python train.py --n_layer=19 --d_model=384 --n_head=6 --n_kv_head=6 --head_dim=64 --d_mlp=1536 --vocab_size=4096 --activation="gelu" --norm="layernorm" --norm_place="pre" --norm_eps=1e-06 --positions="learned" --qk_norm=false --attn_scale=0.125 --bias="none" --tie_embeddings=true --parallel_block=false --extras=["capped logits"] --init="uniform" --init_std_qkv=0.0375 --init_std_o=0.00609 --init_std_up=0.0375 --init_std_down=0.00304 --init_out_by_depth=true --optimizer="adamw" --lr=0.00129 --beta1=0.9 --beta2=0.99 --weight_decay=0.41 --lr_head=0.00891 --warmup_steps=298 --schedule="wsd" --decay_fraction=0.709 --decay_shape="linear" --final_lr_fraction=0.0 --batch_tokens=65536 --seq_len=1024 --doc_mask=false --train_tokens=425100000 --steps=6487 --dataset="wikipedia_en"
Each number is 128 + 24 x the weight over its row's rms, rounded and kept within 0 to 255. Layers, rows and columns count from 0. Numbers have three digits each. The size before them is the row's rms in percent of the matrix's.

# layer 12 MLP up, 1536x384, rms 0.0581, rows 199-271, columns 288-383
104:122121160137114109067156151157096139126165087140151080094120158138142089157127126078141126112169128118127154136122123159157176133112148133135116139102126114133158075110070136111150124170112130146173135122152141148128122093154144150138128123116142138134103132144153161112110098136161140124
091:064148104146120118155124097152097122105193114162091094128127147149131130142104100108129113146154132144133112096133095137133150143094107136138144120113168116109132171149127123153090138146149152172111159104116173178161139104143136089136096130138142101136089155174113121128140150129159175149
103:126170131115163130149124152120138153112137101117108106159108154156129074130084158137144166138121121121130128136109145133135111093128145091141172175087118136175143143164149081187138160109148112126083125143152145128115127122095125140178135124149147152113100119137186071100166145117144124101
103:122139090131118171145147162093106121102143147154133141171183135112145091127142111128141088135162139110150133117137109119114115138127168072153146135156109100109120123161117144124124151133129116105154117147128139132173133146136107127107148157123130151154108099124180144141127126157163170111
105:095178152155121138085146170126093116130114142124096120181147121145148131128120138116149095107140136160172177046107126129117123146159169137114135124161123111137121118132129129131137146174111151092113149170120119167154149092161112127147170129100116141117159170113169110116117130137118114105
111:175118172123111123127182112174107124120174113183156084125150151150174109147118125157148114122141120175092118097145111097120158131142112126108151123142064096157114144155168117123107157157160150134112154107157126145148116170112141148131135115101163149117078092119151119101121106152108170135
106:141089183154133139167115146116159138117139126135105115152122149101154136113114132131157123103121134159124107139117131091105118127123146144125115109133163177131145113175135085129131126124128145145104150114103120157132105114159139098085114115157144128135118121124120101169126167115105134127
100:140148145106140115124127123131093069152148139106136107126067121130146129143129159099140148148128150124108089148158161136130161143137148146144152123115156159147126082107099128109119113070163146144157140098119135109134129126177132128131145101130156154139102139144179127151161118129115150166
095:150123106185134093118120139122119134123119100117098150138112089087104124105084143131145110147125145150095153131100174121095120157146154104153111147118131134134150157156125132128128108126163102150164118155112131129124080097173155117104110135120099157160121174095147097142135140147106153107
108:098113131145103131150160126157138152136120101119142096145106142116175189139156168120147118086097128110128127100190125146103120100165115139117125121145143118110152157166147083129136119137129148163106184146143112149073134117136099163121132171109122178116134137130126086115132163168144150125
112:138128144137160160114149159141153133104131142134056151117117123156108139144116102104138091079089094115109148111087118115115157162096115137142152073142118120096160119198135146159170149162136120116130124147137109155106121104114118102117156156156119167140102110090168093105168116157120123138
103:149101166147122129162129113123186145149185110113123144152109141115143144104115159128138163097105111148072129136133123103136144105134176130131119129151167115116165160179174141128140134156162124119129151130105132140106121172113158144145117128131120137105168120121140125119116145166135174111
111:093108133123163154110125140140205123120113097153134114147128147102111131138121145122154155121156144143143114092112118170098152127085138104147098138146128133111150114114133168111100148143130119090103147109127133169175171156137046163092156121105103103126119148061129130126105139144121125147
102:134129175137125084114134096136124136143127120137167142147093136154114127137136134169153171079137135115129165116099096135156150125096116105141150142108158125113123140169121151092127182112135113127114138119127106156142163141168136138123104096104100123152103134102137108125119137118127118102
094:095141162134146112132127148139170135146146132148114155110164166133104133136062134136148092128147147159106168143150152052111147104110125121102119151189134140146129142163128128083111167155140138155112122165144113167130163107105133124125043148147093115089126156102107142122123103156121148183
106:144124129137127166071184110113126157089118112112114158117114123142132122140116166129155086125161155182089127139117119137129128105163084128117115113097109161125142153126095105176171114106105180156126147132153079105127194154104126164121123097132112148151113138112142118119127149155120113128
100:133119136160142160091177116128105115105154152126105182156159143151130128164174144101144097112123127180093119143127120137150180136162176097124158113098093154110131149151073114132132140132130167171137137094113106108134140152108091152101113129127080117154129096136126136130133189163142105094
095:113166134091125140118172126124132141131133142146153128119097110111147159123104085128153110150100105121121121087131175141109146173127163081136159128120064115139142149118138122118115160083140140172125138145138114164141134118106138183097109133152109105151063133135149107120115149142114127116
090:127159095117117123079102124118120108124096113129096129118137161156120144148108099153138152156173132091111135113114121111120158111127127153123107176132094129101132099139134089152123165136166161158181121126113109147113136171147133134131139160100091152140097078106128115161149131147171159106
100:071155160117149147150165117131136144106111128114123179182097082108133113161121151148138097136133143114071142105099119105157127135131173134122109151108123110150139129135106093143135149162118117134148151126097137213156127159159113107112090185104189128086136094141136136084089114180110145095
100:129118153131150137146138142119144137097149098161132098118120150133138121143150157121141146136115123163082152139141150124142127180190107159159166145120124099172141099140098090129095144130125149126082133119114111150087145127137121130129124114143138136118102140167151128061130153122122097140
101:161155141162131132128159165128125111161160101153107188144126096147098117157140102150146148132141140144133102141103139100126101133119111102126154099133121135117149155123133142087125115125087165139145202119140132160147122107163125135106169137063091147102146069112146120141152114126126112119
095:076143171169095077086129114114119154135141126163136106089090144080139137120145122135156108127124131158138121143121114145138118105150174135126130140140142117153146075096126070120183164101101124140106163131098156138139124135139131126114147129128130153127104126102188090155079080130153117144
105:117134154086141094101125160149094110141152118172097126128136146171143112146082154094145115152108133141098127115133139145107115159107129126140128108102118134085167117174080114132129149166193139186111151140099140119096136108158132132137134088091119121131146121107137123095136146156155116126
113:108117164134118144110147126128147135075117111136124138099122176154132100149112079126140110076168144103119115108092141125143162152143140168112131142100102130110171102150117131115087142147102176135083131130106116120152129147132143122136141094174093154131137119171136145106156124158117139159
102:108120105118139099130111108127114097115101162127133143167140125104130133177151126123141056122101147102152149100120137125135131125115109102103125132116112183099115117148100144136149104113157162162126168133137144134159140115122107088100161116116120117132127092118140115117122130176147141125
093:107136143169084191175126133155103162103128112134134128154145147121128132180110139066138124140112119154112142084103110120078154118140097181103147137082110154099145125145136129118109110121132157104141121125152171179155159109198120128140176109120100138143121136157166123119133140123156145141
103:091128136102129079112139180134156134111146126119135144136077212104165142133099140144156142100152164129119135100123132076085126100110133177118168144109090111126173082136099125109158096142178099141097138148132121177117127088152129108146146176095130097120130065140109130134152159122139130115
100:132170127100152127112169157111099144161124062087138131176138163155131105128085124134155155108101133084113098087117142147120166134139126112073135115111090149141112097141138120146131116142118171135147135109117115150144149139157153159121151112061118111113131124125113144138122127145094147112
100:139115144136149115140161114148110122173153136111101094151102174154153151139104114155141114116108123115068150108072146138144151151152116139135138153130137096146103141144130116135136141153142127112189147089079123118146151109126129135139162135102159169152127149139119116098101092164141123147
101:140116114160174103092132133146109189118134144157112118142152122100098091148148140175159121164133143120167146136106116159139139132114126103082136107057104104111150113126124120123138133164156173137131146104144104132118119121140125153111145158127133120091097114136133141120143106127150158108
091:113141097156154157122133125137159134123139163149108106126106116139131159133121152124149170142131115083129134121146107131088132148139119126143097102078107102115152073115139131175132135159104166115129126124126120165122093143114107124124140118114140113124100140169099100104100126117157177138
104:081109127126070143123142147120167164129182115102123145125068125138140117154084155096157146143131187126124118141148092137120128095156144116107166129088106138185128083138122069187164093118099112100096192121142152128133153167122112111149128143166162140105107092158144066145106158112133123107
103:116141072139094165108160165138193138147154151158106133131141193169099115155140124155149134080128122098147136114121110123111152110141116148120174131133106104131194120108126139099096091134146163110104129089110149150152119137146129097136193174105133117145084134137142085103148143174123113103
104:128155142143106142119162142163108115113119108133132147181135132142115117172145097118143118070131143123144154150128113074096154161123086143100153121131106137127146109202125139099124140134105169064178108179164140166132092107120122122133148109138093159126111102121133107084170135159142129095
099:149124169101113178146122094096135151095143137157113108143168108158136134134139150072152194119153141131113120151147155150123128160116112171121189156104090126110134106125119105110120168168127136131129148105126150102157184114117127113153148101145134163118124102110128156123146113137103097113
106:102120143176166153140126104138114150123133140118130115159152132112129102129182120142139099122141156118131165143148138101142113128149139132104147095148151129094187109117091085104198140133137130139121152106086097112137128117126111152142137127151145133104062141118131148080108118182100172120
105:111132131128157108152141118124136162144132130121149108145085081154154110163153164113156147101105130176111133122094160092088108111124101147120175142129104083128145145156080101160165171147143113143178154153137140144138124143141156125179109127167141133111130121074131106167152156155101121084
104:124119120163078117077156156104170123162147120202142150120122126148137151127109130070135127142172125135075121164103154104143139138118117153118121114135145124129188155153167119109107145121127162126118186124114143112131164126138148108074112164112138148124120117090126158082130151103108159142
093:149105154123099131127127150166145142133127132135139147134133208125152093150138073093134116085123118165163130150077083103114163127045161161136091151104125102109133110125143156087146125117142169089131141128149138168177121151130097150120141126167131141159103130135150107124080129103132149136
101:133118125143113138125133175127167153178143149125110149138129116113134135186108156111155140129114125153127181148127141160119102112104100163132182120135080145130136069116110088151139136104154152109103155127089133134147158123197107104140139151131146093151092159126149125150083140122122134129
097:129143149143135186102112099149123122136162138128136128147119144151113119135108098138138136116125164125139109116098107174096077105074141123122075161184139116137144113144069156121148198137116154168093148105115155156122105151112138108115143140129081167147139107081113133117082188118135110102
093:116151110146117166090162129101145068127177109103134147114125107140119124151106138097151136100160157158118149153122111086111235150179176145136115141082103135095129095143150097097160128150127126132142135124145124121140149134146118119165125100092079135152124113159128072146157149160168142146
106:129169158130123121091162160162096143087124130118141125148160134073128156141163151172143104083136134107176148157150138077102122143130153110074169155099124110120142116146113195098096156121118142117179170106134122134136120105136133153136176112158112179139102124132131132112146152135129140190
100:115142120135142097128119122152128092162115139135146136152155139135128113103145135078138150164137119102149115154100129125141144111158123109074155128099144140134113101157113120118165115169119163152128142139119116129124135021107080145123160115171111133123093120101120091134146130189095117118
110:133165102124136131146157145133147125092190129129107138130141154137096148136101119113142112098143137114099143134153149134092124119117172121147112127139107138144136119150058116157133151128160216124109132169103127186094149107114138079127125138137137153128096076079095123093132123139122121135
105:131098166138108072095105130155168165129140118119117113167113151112149113144077119112142089102146127132118142158094079112095153140138092164133135113141112088122133098155144068129181110147118133113134170134155114118166132100126104126149127135114128111135168133101166131118177146108112138134
103:126124104153115117118141153169146127115144112183111173157131122120112139141080132125148121182133146121127137130135111114127119124165153122119140130115103090114135096114101091155129103123150140078110124111153106143117103103117176134133127177128079132095144087120137135104135124119113169135
105:151134145164160129159163143142145106127152140145087143118117127140117116124098122107141129128145122117104122138089108112125123109102114117102152129126104121131105125148138119109122101154167134185168149092175111134137136106143121093136137151105053124119146109113157151157175136159137153113
098:124142132144104135116152140100151098129137105135108114137095190144134128129139122077146097149089143111070144103139138133124118146122153135117111141126116133116141105099131100076128130119103137149153185120142151147100162133117162141159122079087155171162166097140127124093149190137095142139
097:164143119159148140137133107123121166158129125143137155122143126090135121121136128126150128146129151128104114122086093168132131108105103110146138133097152103127135145114121118110148121134179144167145147099137118123138135186162078143129124134140144135155153129149132146127161164170115087091
083:184125126133095100138138092154136115132142146146109093153151123098135123125085090126147087141184156083120126119132125115068103147116193097166125151110132098105129080177133168108103117091132120102109152085120118134179135158127104118134130142153153125110114155139133137139137157139139134141
096:084135127160094130079162147115149116123138116149117161125113157111157133168127160104157109154152155146158115130088144118110107106184134098120121144122076143131081128166112115150110170150117127139137159134125120160146166122130115148076150112139136173115155101089116133140129132111107179123
100:124148119160157163120155140122128117113165138135103113089116117115135152113085121130148124158117120133125112084134109123109111114103110137125149111158103096121159148149137162144132117172131131130169160102130135154118140171104086107120141150157115124133136139071146113100150133182121133133
097:132162188120092128153142128116135107125156115138074141109125123083108129131108125138143052118134130152147098112138113057120136167120143143137117132116107121138180112117131101102128121147141117142086163104130155107106152117148137137123118117136110151140158084092140127125141164136161120129
102:148134131101164134141133123111142167132108146147132157173135120102142118108114128165149159127129127066139112102117154136114119134119139092124117149126128116141107145105084128130090146109158112144106132143069089119150120153087184155172128110106087150152086106122140100145183136134113125120
104:147120155144117134124155090151111128074115188100157085136147150114148137150169166114154108140104128108102129179148139110122192113155119101114133147102098135136132098115051167110132115118076136166113142100186102154137120151118109103136130124178148146125093144117122133130112118120104147124
097:084121105113141108137153110088127159082138096107135119148120112153139154133139153138153135148173168152082137140142142127093127110157144139088147135085129099100172155098070125118138118151123130182128147133158130119118127143149115080127144070135157123127154145112152096095139142143119124103
098:098154111109167135114128148159117124121153162116106110149083139082186120112126164094128104090128113126117106132091138077145074181114119095121128108154104080092149132132143146120109124167163120131157147160104156112141137106115104103124129151141116142139107109089142158087093166109149129123
102:119113163167133133100110117101132097097111127144120118122143114104084180124151123132156120124143128115096110127161094085118151141138163170124123124145102138091140104165088107137186134112097130110146171113137124115121133139094126131127119112117095134145129133084146129132166170149155144167
106:138144132146121141089126164149139139153100118121088155177094160113176103124123131125145174137108131135115125110118131132132131141114104116124144136095090124120138097171132127169104111142137136090124115138099119124124141187138127157115122149156143130101170154084165146102133141113144136161
091:149127121166109110141140138105130147122152122122121128121122155135098130135114117127147140130159125143122108127094136157084137150153115119105147126146123165116180145120141116148114129132117185098146157142114124120131153181101109115125151120075148105122153118154192109159098120163168087123
095:161141116173122144126127105144172091112144087139148167075146188156109104139139146083137125120126145108152159114108118144091115121146143150147069074154135131136149102162121111144124145123147152193111115118118155153101111106125126101077091115091104173166152134101116144113127194134142121140
097:135159111144135089134178140132098082129117133130149163108152162103151101116115105153149116134120176177134139143133149110139123134139155098094130133120109087129100083127133135102108135122085138095118149122132101107175153153131080108164139143143109168140128147132150118097103159133131149156
100:094165132125099090147140166142098097125119154118106126136126170128109099145131105135151078131171114131152094128162141117084111114123127103072145151170112124070143085161110097110104136145181122128166147110109137168159144108129109074107127099148109160105099112122160138113118149126119147099
099:146116129112129134158171128141118124106118128131156142131162120104141123136192129150157083069089169084085143132141114124120148109129153165130140113142135117144149097166069112115099138150154136166143146129112138119146082114148145128168107163107085100119129128172125119177120137203128118117
102:154122149127161184119158070137112115159138145103141119172120128135117176173144140094143143104126138123092128108120108129125159096119155108049132160111080121174105109148133151102111153152121118144158130102104109102139132081139111130144120106140114124118110142124148109124143144142103147158
099:123105143106156131132126181125128121121157100150123123092121118080173141134093095107143103147133140174118115135149136152080134133067111139106113160095128153119129141133125121129121133118130141158148110144152138144132108122121089123099087126125136117081132101103130136083176143095127182148
093:102137119186102117085120122124125126132119150143117143131166136095155125119111136078143104128132125133130101141087070101128152129088115128126100104134100082109138125103107090137129111150160154129103154142093151098105128141112136102142160178123116091158096116134133146115130120137144148101
100:090203123117116143134132171119095128113143142138138147145147108115109097142144141071163134122100158101134144163102111146161127116123120124135100125150156123149147112155106143127142152155121158085114128119128101135149141147120094122096126108166161155182126122138094121126120145131136178150
105:122196174157101179148141107137146148139098140132127172126112173115158126156141082100154144091132149140098072087128173106152180150151124140136070150142155131154192122114104103178111112093141090117134119108106105129166142174145107124178131144173111173142131124134155124069127171142106120119
100:122139084161116104130134110133143105112132116131104137135143170112131132121116113155131134127160159071102092175105128090093132148126122131136094123088090127124126134181101103111151145123092156120174162148142134182087103087102121072156128113129151118144154139108138081128150135165120122105
103:097135124104072109116138118113137154122139135149117131151119090130153137132145146102151083137107157142129116147121122157136136108102153112119154181125164148115196163148140124133129135147118138120125135127119149120142148141102152145129135125096109121116100110158122109105119202116160171112
# layer 12 MLP down (transposed), 1536x384, rms 0.0579, rows 199-270, columns 288-383
105:113145028138076142113128147149141124138122125133119101087114113128120105131131132122147111167135101141151118167139118068100115119135131129116123060116124131131099166150152143145149146122159115146132145124147120138129147112112093099144151097128171111103135115171114047124099171144163147129
087:144162143145133089098109093126162121142177139156125123087102117105131163105121124137085108145145147137126127125123109130135074135144123091175161127105119132147125137133140114117140160171129113189127128150142124137120153146143132152133127108105150111144116175176095157129138153136086097194
107:179098130134104126090138132135089119122112140120166153123185102115147167144178128128132111138135113137127065143089134101134128123117113142133104123144110132125129140158122108160153100102123127126114126121163107095104128120110111122141119089116134128089117110127123139098143169112119152139
104:138144117133124097133119129101137121097132120124093142151093096160115112108152122166172088121098169105147085122097113110162114133177155170155113077134086094164119093107092117134134145143143137122152131138080110139140111147137125132131094150153108118113132082169105140181129109145108111152
106:102091141145085085096164091125120134144090158129137119168137161134091132160124122125177172124134156113104111147100141146134151112145108148141176094107123140085123125146121135134119117113137147117085168142143104112151128118084084085175144146118087109122142080092066156097159150119123109109
112:095189117149073092181143140133130105115108140114129160130139152112097143122137133136129129125107092123122128068151138098132122109141091130105135142109123129154135153118140157099170132163103081133148161122114120153116125096096186155093094157126129132096143142147131140172126087130145149164
111:128173132130137130133136134135094147131117152166139135135125142148113110112084158117133061153135175136168128148098133086092115146108104123155122110170131143107114118061112126163095127104134152157120120134128079107188097130125090148136117123129095116099125128107112162156139091099153086119
102:113134119089092129133093155133147105114109121128136115113125184135144129156096135133110110144106152100111117161130164113139106155094115170094138174100120098125104144094113118126143125148119144098107098105148137139075137156097154154099107137124123132145080120083162113136119188086109143155
093:120121139134109114156147117126122125149138172144158113133169082117114187143102129159111089158117161062154139116146136124120126121100074120096144113136127119113132076101185113132115175117098119119135127127172153133128139143128113130144085154137137138103077160125135143172183105113080143169
113:145090139112120129127152163130102115123141137127103120144134141129084135173183154097100115082161120111127156125143142118135129102130117080105166128158137140144131125113129125101140126115148085179121118168083099130136111133170123144135135066099152159116155144150147133130167122140170086123
117:072115131164149173162118133120133135147143100097164113114148115080127100118131131123121126094154142171096121129095118091108137114079171124175123113122131100106145144091095131165124151167144139153119149137121159116145086162101154145126085110112164152111095128143181154110124123160103133117
099:163075132094124137112158111153139102134086126116109144116160122129107137113098123110122085155080105139140087126139088124157101132152128112123102094169184105133095143060151138166129098108094125133153103165127162129144136130159148143134076118122099159102126150128126127153153125118139105166
118:122145138094119136112137186152122170090145111159120102132097117120127157145106142156033145111173047132142120054125123141117167118091162154155140115136141146124143103113157139152098116176133125148103152123137121157118116158136127129123151135085110106121118143095151128093105105107153085113
103:158145129162137124158124107127122141120138128114155068168136104122121113158097166131106122128089170111104127135111125142147129126121145141172100127123153132150113125133114148137103128111132102109098114114123104164097135107124117133165139095142123102120172127130135092169124151127161138110
103:131105109122113118173112143144164130130108154151183156118079120111135149158110187140163115120122158130161067126092114097085160130163116152114150096150141136126088139186123110125124137088128137142111100126124130134119117135102121115132148125092065141130126127121135109133089133120147156130
101:106097118118119134077094137106132150120126108107149134158122110135142130150114136136116119100153145159112118166111139121159141107176146157084116128102108135115091156103100094171156102104118138140101121129162088125114148163113142174121116128154125144129121139115100143124162133152144093112
100:122129117100189057077104156124102137142147112099137150144122129131111130147122139179114117086139139134114124151096100113128165178109119142105179110070107117079165111095105130142169141104137158153126083099124131146148156139156127146129100133135116120134119105105121155099143129138133119133
096:135132132154141143156099152142103135197125128117109143156105095177138130091132123154142136115132173120129074140135160138143094127165041138128064132134136138123165120119141118128131168127106111150156140130133151121137093161152090094180163132121131146172129156156124107104124111149136112128
089:131103131115128139132131092103110121112149126095174106172109137118143113126137122135186130114125092141135115137159105122091084101102148095149136132129107169149106095119152150128161146160144098126109142176117146126110097080135139154129155104137116132123171137100134088128088148117116120103
119:137111186097145135120126127141139144109124131081133106146134152156134122158135130165096099102142126118108139115117083098164140148129105102135135150083138075182150140172120137121124087148104128137139185149115125174120166142145140083088134167103149175114167118149152100078090125135144183083
101:120134130120137105115126151154121068121109131139134141140163142129146141144164113111142131127103117145172131093095108112151060156124167143119119106148123098121134161132130093105118113152146093095166131114137117152128057125184169136094113155115138183150136085081107107148121144144156141166
116:135138122164140130106153118096109148112124096141174119150143129163136113101123160109165127149123181143101145150132125179145169129134120163109089145090139124124163168142147133105127138113116099130116172149127127128101094115121173148138096131141097161121120127139152120170123142108103144098
093:121144108111114129137123135101161120132085113109116143162145095111123141079134157137103134131142142108195120146134124112117161137116122117134140120124170127134128109159111156122106114098104124117147124104108126161142129113122148146110116150146155135112119092123117121123175144132157081115
109:122096106129137135139154123125120125152171138160089137120151155130115138119098116126100111136105095146090122139144124126160108155103151153115105087109120115085155149136114116111112149117160115114168127103120152122115115088097112114144151095155117158124170108140149142104140130173138107084
119:130133123161163151124160103158189123108156083114133159092131159128116091150089179101165127079137130115130110127123096067154108119095117167155103141079174111133132121107163134110124134110109127106094120128127146132119149171148125112114151084202132147084156078124094166133145124109106107143
101:132094087144130123111107146063125158157123147108071153135142072130139127151115107103139110142131132111141115158130126140165149125091110121114121111097091113150090111141141115095109153176146131115159124117109136103127190175112102115120123167095115151120106154137144164185105102097087085099
095:116141150101084165098111138125068134150103157105093151103122095130130153140143120087122150115123129126113186109075148129111159123121116120170150155094096111090123079148105133152144161124143111127142110090112164120163127147125171103114112097119111131131104144113140107117087121131094139127
103:113139104152119175119170138167156159136138112164101161147097117151095154129104123116144118115105133147132182150128159133102106157094122127116126136101140110096174120144111150101114134115155144118110142127144141110130121123141099116130171143094133123109123153168113117172122082122127199164
099:148122082089142133100090118149168135091079150162113169119133116136146132108130118156100146133146159141120127122129111121144100126132203083157146136124096121114166116103127149164129149121124152095136134135162081095077142137121153101114111108157143136157080120141125149133120150161097090139
102:146122154132196140140137125108093121115130112128102144128138103128154165132104144140175144136120141121100130128124119092130157112150124113087075144125134093147141166116133146063121074123135126122141113147126094176058081110138115110096183155174102146127133128118150065125123123134150172160
100:145125086118088140110090104115177103167152150143127118117158136150148121139116133136147154125146140075104069072154085082127127147145154106073117096124171118118078140136130130192106116167107133108146167102169139124148125114140200137140131112142110109097120144172101138091113150162138126125
086:127092110154119104127186145147154125112170150106114132074108185111190125158102117121082152118144149153109088106135134172142133124079095174133090113102130152122120127155132132113164161136180093129090139148103108149162129123113097120134093143113098180151129167115137121115123139130132100111
106:115139124154085123145088099083156132174150119132143166173080167119089131123113111134168116064095136157135125134170170133133128111147062096133107101120088118133138165116150155130138100159103122152131106142135093127149111149139114194099126136139174104150114108120136129141160120083144139142
108:146132127093144117149090143102096130151150139135129142131177173140116105101142127134102117125105147144179142133168128131133099170152101116117169126105120101123153124112108097114074166127146140110154108157132111125080177134162121138144135171111129117107104087128106136148147125137108109163
107:124097126123116136161157112112138147134129158127109128142068096122159124094081165152150119132114145107112139139105149114142168107110182134113129115137141150144167168136128175132171098117163128093075136132120148150132093099144176103142123133178096091135145133134112159140191182141139123110
105:105123143130134101177146128097143105156124132160131119143099143088117124160127126130180148091140155092107148159095155167109130154110107149130084148124176146165148142152098129141114184093157119139157144085134116068149123123100137111121126131105112173122138119117102132123130114164117106129
105:136107142120143128127179137117110142128141159134126097107163166131109128120146084075103128111138117116167142122126132147120087147111126156146155137141127150120140137136170101116153158121186118158165126132151114123148147083149129131182125165105134147114103143138100153093154112127106045164
109:103157087157078102094132100109123119150127112102178121149076103127078117151141151148130138126115103108127137143168128160137135138147132130154105121180120122138116119133160149133109087076129111145108154092118129151115143141134139154170133101126141125108132111129119089135136156123127148057
102:141141109124113098123137098152143091143136214133114113153118107153139088127155086153122135100093150155147159092138108121137123128183138088114154129090110098113120174159171125115144111122121093133122096072132100156126136138097101150151081111132131150111147098126094072128112152142093111104
080:128092145117127095146160081112121136068133107095136138131157151102098119078153140124066148119137162124141130120152121156164132120107146126148159101160153128114140109117122132127096144133115100148130156107155125141101114132103108120141131156169154133126131165100137083170145088097122097130
103:123155119107189107151095130158130123142123130116135141154123175135135149110153159156131152112101126145144155184072122152110126147091144148110135114096065185107113125106135112125154096117175118069130150139092126085156135123143112151103132111206082132093137098122123121136094095126161160127
087:144145105127136143134140127116115142127150125154106139133122113153122129101130105089095163109092155112103120158090164195139105172136183129125167176130136071138172147121155132138135109140163113100108120140119169127154139108150147158075092098132145130166143156131108156123117138103143125109
092:175124117137138134115106163125149117109117106168134092119127095099147153113108122143141084142114097141153095136135149146121089161134160102142149104160130135134140108149133160179126142094166139110140064106084112100128173108132117113059169125150159125133083084132149149122128138139109104106
102:128125108105144155138181098105098131172146092132136171145107102118145151137135138133100114115116122108127180142116155164157119101153154137145124156135172136126138125103135143122124114130090109050085103128140100108121078137124134097117107116100122138126127172145145145154095129119141104144
099:170123134151115133162155129113126154124120176103147078141141147120091151102116113162118167089108137126099130139123132099122096149115100116115142131136182119101155109117097114160143162127144099114149133158128152151133130156068126179146128120127108128126149152121112147137128112146137190090
119:140133093118144138152126117105132102101160135121198092141127128144098116135093094113113138119112129139113130139139138134141101157127182110191126158150139130125141121166112131096097142103143153135116120141113127160096136116092126084134134139147129162065135107105096111117107122113134160099
102:120149110151121112104163172076097122139146127130127132152148160152116126140132111140152181128121160110138132140143129160160148144138114103156102127131128156147104149156143092120149105105121099103164103144099095100110082127135120093142104126120127159111122124147090112151172135164162094097
102:125080168135146141160136112075156100140104132126121095086135093104124140177164124093134153149075114094093126173093118124168156111103155144172125138134143158114120133118123125102107151105132140148138120170111123131109121161115158162103145111106083133130164143135106124136142085117147099139
103:087110077129165138131149145143131122122135135148129133118167114151110161104114102093101153157100153154130099120132133127107087134108109148150136148143114092139185157135162161143133141105114154075090091132108153111105140125132139171134163155130169124090133139127107137138096145108129106113
100:141125120154090123149117123131109129115098118132151136101161119197150126126170145130129154125087137138135124126111095123123130122153126144128141129106144139107162116098099139113136118125129088124121132157154144117084105084135101101120157164162146113100154130106137073122120122159134170172
093:127126107122122124136133120126134090107136149130158141116130094080153123147128096119112113113119098134160128147164103094164126119149136133105099106102129118137088145168114170108113134116158129128141122117100091134095090096138114118179149132109103098119163127114132155187128102126097153115
081:133112153105134116109105136135102125140128130148151147116110132165089144137137156109102150112097122135153153097116136141149144100127122130098164144133143146131129159105111090116165150204120127115142131101093145131099121125109121102136146129109126113156107096105124116097099109130135132155
089:140160105097147128129086136134069135102111170103137063086113097148108117113131129136150155134108177146145110149123111115113197164087130113090150109175148100139150107070124145172152147081093156133114103137108109110129100149090128109127144121099133098130124137167111096132139094191125093155
100:169128198135128135119156136137153156135138095160132083158121129151152133143128173182159119158139086133112098081149089086114125118121130128107130128093126149133079142103122127115107142117087141160091154107097103139133114154101152098127162108120103130105114142171140179101106091127135158109
093:151107120126164105141134145152113127116091147124156128182147122119106172127101120099097147153168178075132104083123144125106133112120163103129141168104162147159078138143070130207143161140089126097140081156114108102122118117129085103122139125086130131160098125063117109099138101106141121132
106:108134113142125133164127143127154097140172114154151107125066104188138110099119124143135126162118121199176138112141104063093108151090176105135127154169155118144115118117104075143085090162133069161121139171109189123085129076117161115159124105134107115101141109099120158125104103131163143107
100:086104099156115084131135155174158092093135143141132087135090123116146162109093085103131117143106123132115107114167133144137096148115148145098109076173105171130124151147159122171130116138104162146184157168135106103114105083138082105112100172074154158108117168124136131087136154106112122136
097:171124144090107151090073125161118168120110131086088127101149166111140085106116106121103110121122113123127105115130153139135122125130139134153145114191154140148155138158148148129159129112118131137078123104136146137141141122093143138119118078107125138081091149119108141133103097133133146130
092:091151130084087119106108077154142136135131098135091161131161147158108124133116155147135162157066162133147129135106132118107144071119168132114164145123090144146123103157127134135134117089108136135172082103167142142108155120107134181142148143134146184113122160132126156120128117155132112149
102:105144151134114157103142121162104144133141089112148139113122142134136136110151132132127150139169119118151134142124100151125151119131148129157131202125117120115153147099143151147099105104118075072112148102170125155143125116089137187142129118158140127129121146096118141140081129156110151127
106:138146176097167125132105136094121172136067115124108112102127080132132187116142137070094131141134116147135114132124118130145082146130119097122091107107124158138119131155146155125171144122107119146140098109097147123168122097147163105162112129122152115086127143139151105114113161094133158147
097:112122143150131129095125109137163139129099139097102076121096075105177131148082123141124126130139118161135140153152103146136104123164098124114166119130136136117145166106134155087119137152091144129119123152119104157165128123129108138155122142102092109147084155115144149155190120114098131138
090:111161160084127122138120138106083146108151123147116119114076137150142164121096126144140112143124120176181137150106116099148115114116167170150130151126167124151141095146155124116112114122123112144141134147148127094154112137136150106127117080122161100090133141125156156125115170125115090145
098:119141124137154128132128123131140142113125141158127158140161147130146119158139099117191146147142136171131147124158122145113140067138123109149160095115160125151119138111136140137139127089101151167095107128094122097119121112119116137090158138113109147126137137155108169150081107102167100095
097:115096128121155119146132159113131097113116133104121101137050124154136142154131107118091073150111166154128106122171142139159140138145105119140110183143147125172144133075096145154141128163115091124137151146165138139144138104143094131122118145103098088147100155136118142132159125095094134086
102:119137119120131126100177114122125151099120175133082105146163140082151143097117083154126099142143128129051137096159169173146085118119137131129141165132099128134125142135120149151147107111131174143142090126141117097127057106136140158143091130084077107126128143110069152104180152131110129124
100:080165164106103153160118145129152157121132123125118153101106108113122119139097099142149112104137121157095137138129101125141136110142131148193111133125120155098117099092144126120113109175121109119148092145120126101090123133114137084107175143113104143086149096128113121157161099140151111113
099:133157090183171104135125122152098160142132132122109130112136145158111099117126129132075152132173128142131157170119082124138132138186143151115144131156119126114113170131136136122115111135120126110095084094120107142139158141146132058129115124107121122146129146096146112113113174158108117121
084:094135095132166149139109113126140118151136130170132141108142099182115154162149124123089148201153155121140109121119156144147154109132132133158137173146173132125133102142139133111151132163114133123144128141125131177117136130142118138158086094137132128110106151132134125146148156114134131114
101:149114105103153123108141131148122180124142091112170110138145147169100123097106114151145101103121150149132115127100140109092158141117114099096082138136156141126143099141161134143160131131130131122102110126135128102149131129077140150090150159097171135140148064142178106162147147133177147129
106:177098149098138178124107115150133124115160133091124135141147090101112100134158172117107103144124084100145073119144153152142116151147111164104133121118149150111101161152155112132164132154091155127120072134135117104084121129183089129138107139119158123087138165155144183118143137099102083115
093:162109153140107127155140125173106114126094132127151132098121133169119153138185140112140144145114114137121162146134160082174086067107123150148158128119158106155118160120151148117118101100145085112129164121138128129136103137150127171135090105166067117143148117143103158125108126137108129129